Weights of a small transformer language model.
Architecture: LayerNorm before each block, rotary positions, no biases in attention or MLP, untied embeddings, attention and MLP in parallel.
Training: a variant of SOAP for these matrices, 5031 steps.
Each number is 500 + 50 x the weight over its row's rms, rounded and kept within 0 to 999. Layers, rows and columns count from 0. Numbers have three digits each. The size before them is the row's rms in percent of the matrix's.

# o: layer 6 attention output (transposed), 64x96, rms 0.155, rows 4-31, columns 0-95
# v: layer 6 attention value, 64x96, rms 0.151, rows 5-31, columns 0-95
# q: layer 6 attention query, 64x96, rms 0.0879, rows 32-36, columns 0-95
# k: layer 6 attention key, 64x96, rms 0.098, rows 32-35, columns 0-95
o4 113:566536474513417537563354521381484590542511572554561475469463495484450452491469446524468581501470432448565461576566424591452435529520428453587481555575486492507510477535510566504493467500440496546425454479497590510491492493591552558495493470548509529466468461577542532499454478461417476478
v5 138:514496511547474510558382442525510552557459464472572518461496483562514580520545568614525546525550488485499492438458509536430628517418569468470437426512535454517520492465488466427445495520484410533388533517501431421479475478542534441453492478446481546591450500425523541515543588590415514477
o5 128:516507482521379541505423505431465543486472450513527608527535483509522568547477529560458536519555482518541433492509490551528582448554506506484475505453486558495521589455456452510336499411493558469522522527536492495579513450466520509540373450539525457604434529576422440420505442432554515463
v6 109:466579567458567533582488503439517472590443583655443475417473507517470602608501410503458475465434458449436455491483555499488466541463500483416512430536526495474469477480536469478503448471542437568479550499466520606434473507508563544524476512510547526533437477526571401516473402526523494489
o6 105:490582559419452545507539468531472443587466530531561514463534485509496486521541489509514537404499494545541448507387541471530542501488497553627454523425523562560484485550430531500436458487513432493498559490585448638449504538440442500463417516363540481477501461462485466593489515523519407428
v7 108:543485436497480541469510488520562542525486435458479480514476503446541344594406521506549473466493530550511531499555544529482493521507454452481540452523438510560484488500587495356521431477514482517415554482522562464525494439531470553465520426505567462399468508546485533534588380507481659505
o7 108:452471451424482517547503453481529559505434569543452438458455574448483529521417510416546540478423508609557426497456433588486511608450518463470563477591530543456513596454526577490608522475484422449458519507607505496448445450501537537462533529563411583486513456507465547509511480495473476498
v8 129:523496513560512505567491453525523547519574534474465518495520527625507540545450438529404494469431399445527508470509536470506496545453485496537437547532506528408560458463509450575537523407522551427525465455472487502677539533566488507373518464559550505491517369457464506509490507415470440494
o8 122:455460473545529495514461507410454547557515437469491587601534522507455537517527515615473518440438532488504399534600497508430504513522440471496413493544492487499481488600519479503626528570455422582529513415484493460485534516521452506520491446503560445571605431468445479597473403488471538453
v9 113:545533415445523498423435444435502468521512571564547513532548494585531551460492487584419463571527463539522445528524531564522468533432497454428563428519460553513466500559529496490559513433552426533506507462483517482491483488453537571484521509457464526549484503346545453530457387619498386571
o9 110:508566499461507524571513525479485414587470535531567507516419484577477505496510454457489488547517398543479426504576516434488523504431524498508489474461472555495484559606469505530440450373404425598582497590564541438501535492462578599458444458490507472517465452502548440518529569528461544404
v10 124:545503435530524503610573497599521443590527457541560526590457418499553459606444516512514559510504485537490547481537504473520408496465487431418570420530438551463453468579523487547503505416463512525444419516427541539566510503442507481527479500476467482510534506571495493418488559556345476480
o10 114:533448478453488603586515480503477397550576500528561645622514462431446466450517454459469515554551387581468545514442441569471460496558512430539509419508515548473459481475451426467586488547427436431490485520535523546537497521480434535446526517510529528540510593463513509425500533500472512534
v11 117:579522452436434516511563508459510504525468463460390524457508505475490538390593600483541468503554498585514477449521458528554544470456520568542319484488516531637453493457529470504533497467456469464494495420469467545535511485484532450474536506587530456532480546558620532529429440438500497527
o11 115:525569492599475541515549491490474484461448513427521443469413471505495473478483557548554507543489495585503478410513423466488513380422530577504429547511421570578569518565575531536504523554513497457482526515462474490612516419414586465483476550545482543494455485593566501454384429512496456463
v12 122:533492501533543521501439509404481476560456491580678438490459537426487522541473505412560459564504503494474524522433481568539464533500472555548436525453462463513510459594501450541425459513486483465631492447546420489544458575528506488618579470496500494539559486468510509451585544458464424447
o12 117:606544536583532490495497464478520494412428518577472486505548457522525430536495582470522486560457501398512524472532511515465585498575512497540481421493500463501506572504470365517580422421464508519474421502459408600606496480517488494516530436432457470493529553473477450524656513476551493508
v13 127:480489575498450425447437542531591498431524446439517524550537505478547501572488489520486532520503508547485524519509542467488476462578492527455475643528662516491452498573537493393533475375456527526445475524527500482634440452507406520540485536520521466509458575429564446465465433450509498463
o13 124:492525609523365499454514479613474530448537562523513484488379438540499509553566441474526486414565495587447470521564461428538492627470546489508494460563520477419385433552533514521561522511433429420459438507473505479527466503571492474526419493540462505585543469486473516506498492510508477557
v14 127:493585518466509533380510608502557480504505541491433528606431474583522508519520462502555506491513540470556525491478518519519436458466466503523445384497545409553411473447528484584474405395460466507471572486518417405555468530446514542480473512562546557488575577505533462467536490524390459515
o14 124:380532573592489489542485529516519352526466481478466450571397479555441416549484505477436464550540492477498531545446468618449506470614553502514464407457549508522512447539547548556458490604532445509464468517551532481524479478431531495450449559525464540540508533471465417560488459517583478476
v15 106:539509503495451458480536542563469477499523440507435448436528504490478551397498459594510465426567403569554558491568549530556551605417511511570426562457505440444489527598455530573450504487463509549571521505439475443460528513444467577535583461513514571418473516525454524449510536380473469470
o15 105:677451512499474461466527512523492505433447508499451561461459488511552470452452518528352488583506520465536452511585516509539447456410459499523445486533504433505450517521572580584513494527583467617504488484447476531452482543411515434470596478539438460517522551497501588497444521568525443486
v16 126:460495500480497645561474457420455552454465529426477475519362491516456538418561520450484562517473415449476565588493547535465531481512536491495518581584466502594523507580489521432526480485533598433568602513472496432474496478478526536440493516529383499500522561472474454508537450596527509499
o16 121:390626445538539462522432426521502517476470488496565501516436460439463508429498533539614490452556511446390484471536539445512405504564548480553555489523519463501548632477545541498472483460508569550517581481561436451556463415468480529519537527488473439446582517550442431538444545558470502517
v17 112:482509404512494347557453408563545511469483435413564565565464565509436465516476531531423435502545434561471519557487560482523553537426490555495501538509465494570460489576436472516472481497500487531516556490384386569525492555470527471529528456493448460519545476488523612553551454533404514503
o17 099:534481475491428476515517498459568532504442464579490599523461489485345464619491571503540512495527486541517514419491499499486482480542435530441511581578417463498513573512625359540472392488410517461533499470463544497542471525549535557528518473551407457507561492536533506518537541543468476437
v18 116:519579497504529424425503433541491511560523556518392554513450512566556423499583448452584564476426504454507521555493517429439502472453510548561555614524585543490517467440527446555435488421484444482487427483431502569494453520515515546403475461434515478540519495466479440479531554414407566447
o18 111:506504504559505469492493503511449507601423462485533484684468492451546598581529488525526517424431469509512442474489495516520462458518457586481524503414571572547556530495530499520553512634447516398444454496394562459441486512473406506506484480471450482523499546437476451580536447492521543556
v19 121:456488445444498408529453522534582452439546485504515565515518501594495532490569538503466517352516509569482582458476489519520475572440432512566583506490502478583501508506435545590398512473524608507436464512465491527487472458461473554501539412434479463473573588514608461444466513449461575506
o19 121:505402442475398434537420518509448518521541539581455579577459448529479515537459509400506466428540485568582527527451548393526423448526547528437519529544436446485519437466546557593442528544506541518446424513435464528528522515462525576435576566463468555546532561487516505486502470567572451492
v20 114:452509528545528471550500507425453484450550535533544512536556391565482480414531437522403480520468544533496513342474481508529524536519447519420491518535424485443537574440440516521474498570508423561603459550492484469523516484545434560538529567532504522486460464438593542564498358484558473559
o20 114:389459573491500482502548566516415493405480413528474514571514483559576439567565463478473503530483501457559466525430500354445492563424534548468541545541477407495445513555540536515484542449508451559570457448586545433554479499469549532518432471434557532430552495472566575509501517569486537468
v21 120:508502472507594447576471496542521467474364538511538471532545474412455489520395535508518506493489473489496444572500493547491486433486379509423410547512573489467464457502468518454504597524546466442568549492483569474485534506484475563440471661415551513444475544532491590507547548559509579461
o21 115:548535557415552527568505503425515452456507443440449431538496519541492534493485495537484485464596473607519430425526477509519541593529489506502547498514470470459530525370527478570582506477458486557476590489399442507401512495485447511489434552528517476461520476451575539400546663484536524492
v22 123:541541460495482505542562459608476528589468582477469636477487508460475448485507460480453476448510477515426549513511480462539494432515485568514433541493366466442492554467524508592517607404589527469520554486489443379481550492497572492440439488479572414520511516580433506523508448475461448480
o22 111:586450445451600517544606472563467514563536392429496503500502554434533486452537548615467552489549509578490569471508494470482527414510397525513514497467494493504503459442528506445525535501435421553493567457495539393485490448561545487481557542543492510433557485465457455596493520499587390444
v23 115:543534561537432449518503513489540460446535597396513555501474524528463504451566421553464508575535543465478546453435456544499456468587543469492423530494472431456496491457369548477550486438497549528477477544471521449448487497543446486509366545445454409592546453504564589461547539533528542595
o23 121:464479579531554513555475508505483543462525416457565464418421531463437499561510482554432528424504502432547567549505452478494531501525561594571600515433437416447439436443540525483480498488435603497445494481518583415554485445620486468569469500507525543557403556474454541507459461533488544500
v24 126:461580449474538500385501551492547581512496494511572551519486470529442581452459459589566437518467471484423500519531575518615495493544474562512484395499441468490441544464532482569563533498492556424539409574558560477432491455492510496488477573336464503533552421484513576501467523488499493489
o24 116:498487416437606484490511549489541527488518457489525434434469487564499490537427407501458555525522399469511557523519608468517531422587522499511481525560494467577487484463472449463468526561406449555541516539537639520474520431390516410490534528467572503546463518429532463419498596493557454531
v25 130:460490504458478487434404506507483517510448573451551491476541596477515390481518555577588447486527573542527502460487540472437535501524432571459391473493437605406470526594575509472526487518473476390504527547516553431506490499508499503431572431493556452476525453488542496522578573506609426506
o25 122:472483473489645433425431570498504567530484467510448524404495489503468464502502537423511509555570532559534522476537432502425584547642438550509553457523577492513471587567470533495549553393441489479470479499437478464445494530441592494503503417525484476523510431499426519418550433523497456516
v26 110:562509414481476499417512462522498484435486547469456529532488496567439391528510482460618449556460448562432576491605585525503419415515525566584465567450554515530529532480525488483461514506528587418592464538501540551495439569423448493519526513441417420480534429484504505494529474582495477547
o26 111:650597480552595532438502432517547575504466438463547440467459453558523488612521439532538497483449451460457492541473471429477411536563501466521529523520491600522545521518523507516496493491385544501490372499466504441477527479511457523505601507520472490458432437458497543507539519564418585559
v27 120:545518596549492515567513434457479478524518403526562408529483470424477582521482456496503510455559498518541509523503523426542444539568454540434398449481443537461462411570515514540576506538524585441446499576440538472609570475459438461587483420478473473524521515549536512488454449504432379524
o27 106:527451478567459577553510444555526440411544494556509565478504510459450459506606471441556507612592570521467570480511448536428514497457477484530484461577441422449516469522458521449557507433483404559568413475528540538483502474476376454463523494498557475593515473533497522406474575550525440520
v28 128:549524535529540583481517574458493559453502549523574555491438500529541580418424502569554564502505470493545501492440666495464540548407548451511454418512526436520553370550416516490511464549458565464447455466599440521461517419512478558423504506471511467438477513481469482499499503429540523450
o28 123:430514574533482452580478546472460531443480544471500547428469561461533457538368539454526504521506495442487442449516637542468491454480507482530499479530536433421532544564475525614576497566464535601443485471504501534368509427467574499465491496544547509560496482466396449430431467521523494562
v29 130:475527516451441535412474506562504431491558595443618501447498541525552473536496528545463517503458520474374501484516455562507393461462489581497557502548480434558530435546439503548554603436480400510519450481495422460477510467510474513610513578447530483503478572495520456526546450479551542379
o29 121:423525556497449532553499569508519549511449556482437498518547500496510390490474506512479423521482428518451471467526568316603541554533462562561580415467456529463454434473451439516560548460396485478460508549508500460506504523531531472499585526520431593509500583465510446561524470461567473437
v30 119:544499515506522423458433461598505510419458404559448460475524520428433648496527590508534453509541527525521457670493599506514523497548536499537487529518529509504497588543497446531500517407431550473516481468402577485438482566492485524492499588471494529482470529461472485524500499454480415406
o30 110:609484485457449511461554503530503492489454583495565391473469443577512557534576532551441514574530543510489394448572592520498474490468549514507502378541521515443509522486555420458457511451515466524418563481380539500457550590544442445472410531520464416501498478551497508476489591524526453550
v31 114:489502525446492487441552553512532568505512544585441399473476552464568495527559450540388372519585518448606433472502512533524514527636486543565529440481489480481474385432519504546463472440550476542476502487485511540518513488494462533518505395397520515537584435545496442521480474522540419545
o31 100:467479440516456476508511530595514506527489574546438413465501558482437489487501451452468522568526512451629509562489436600534537498539555543504482583468477516558453392479477463456444477484592374582491464531468519465428487504533452607433519441503552544473473453487411487549552512617473496498
q32 070:494479514507553548581472494457545426560493508544461505546573519453511468523484558426455547411509457514581526467526459493539473507579589469393593512490546468486522486489532513588487409567498457512581452372585515439483522555498530434523544478448474586463427401517466490538524394495552487575
k32 067:483532515427493571530523520591525510503612479520511515449501507433496484526483416438502438491427544583493481512478505539613506581476531468477527535467464435521527405467436511394505518487476510474521582554574492509507474492484430589630537542557572458427552423544533554391487461598491507470
q33 059:520514511487501545495447506481459549431541491547493549521527463437467599513485549504480499543547465479465471432630563468401458436498496463578400535539497500427479497461592589534560535403479505600485542521425478517464470476482426491598510455450496396440569502450466451559535403561526552525
k33 065:495453554502494473542477535405548639471599462536515567526449510564557480516510438466420482363399578499480595551499445509483436509460455501461552506441478503523435511445502484449488482524480483433511530556585531477605453496445508552576559441497518469501589439525479418471483481528547562456
q34 068:548547565441574421476557512484484453518501477504518562584463491501543508480445448527516444480502476570513485488529519508630618526512505489479599510516504543462452522486493496536489447517498518514600554376623442522474531394522456493491496560452402455541408513477543454410490575497448478600
k34 053:480472506474499506538452466575614496441568530589484535517490535473550464495413576459486395471456494529547482467511600516428478491539498532545587475508552372475481522482580495520488467462441550462412427544504506495486469452468556409565532549602455566460534556485456500471475535581440553603
q35 088:434481434516550516495490515508420610542506451433589623440519475502398524499529467550489504467495457538481466560501612509442429451456410503521406563568525513518467489554463497466468602541506522473467630474502574516434454559461489429488523492517616482514429553463554520480503535531459510465
k35 082:551539462574492486514510503530490525502495534480436470489511504542428580486437530500530436577588433539540447517495468452558657464507507599508444447574516602418509513572457402502519541465571543497570436465403424534440492491488518472430506585435416454531429495554506485487524502475460497566
q36 055:440549473497477470531527545478469554488485545454533515521510501513429508427537453600527496513531581538557552516480595475503518463434405489505464553575433635538458497490566432427491584485603547476511480517510529596472471536456435419518487491470572433465528542495531493580498582513427526361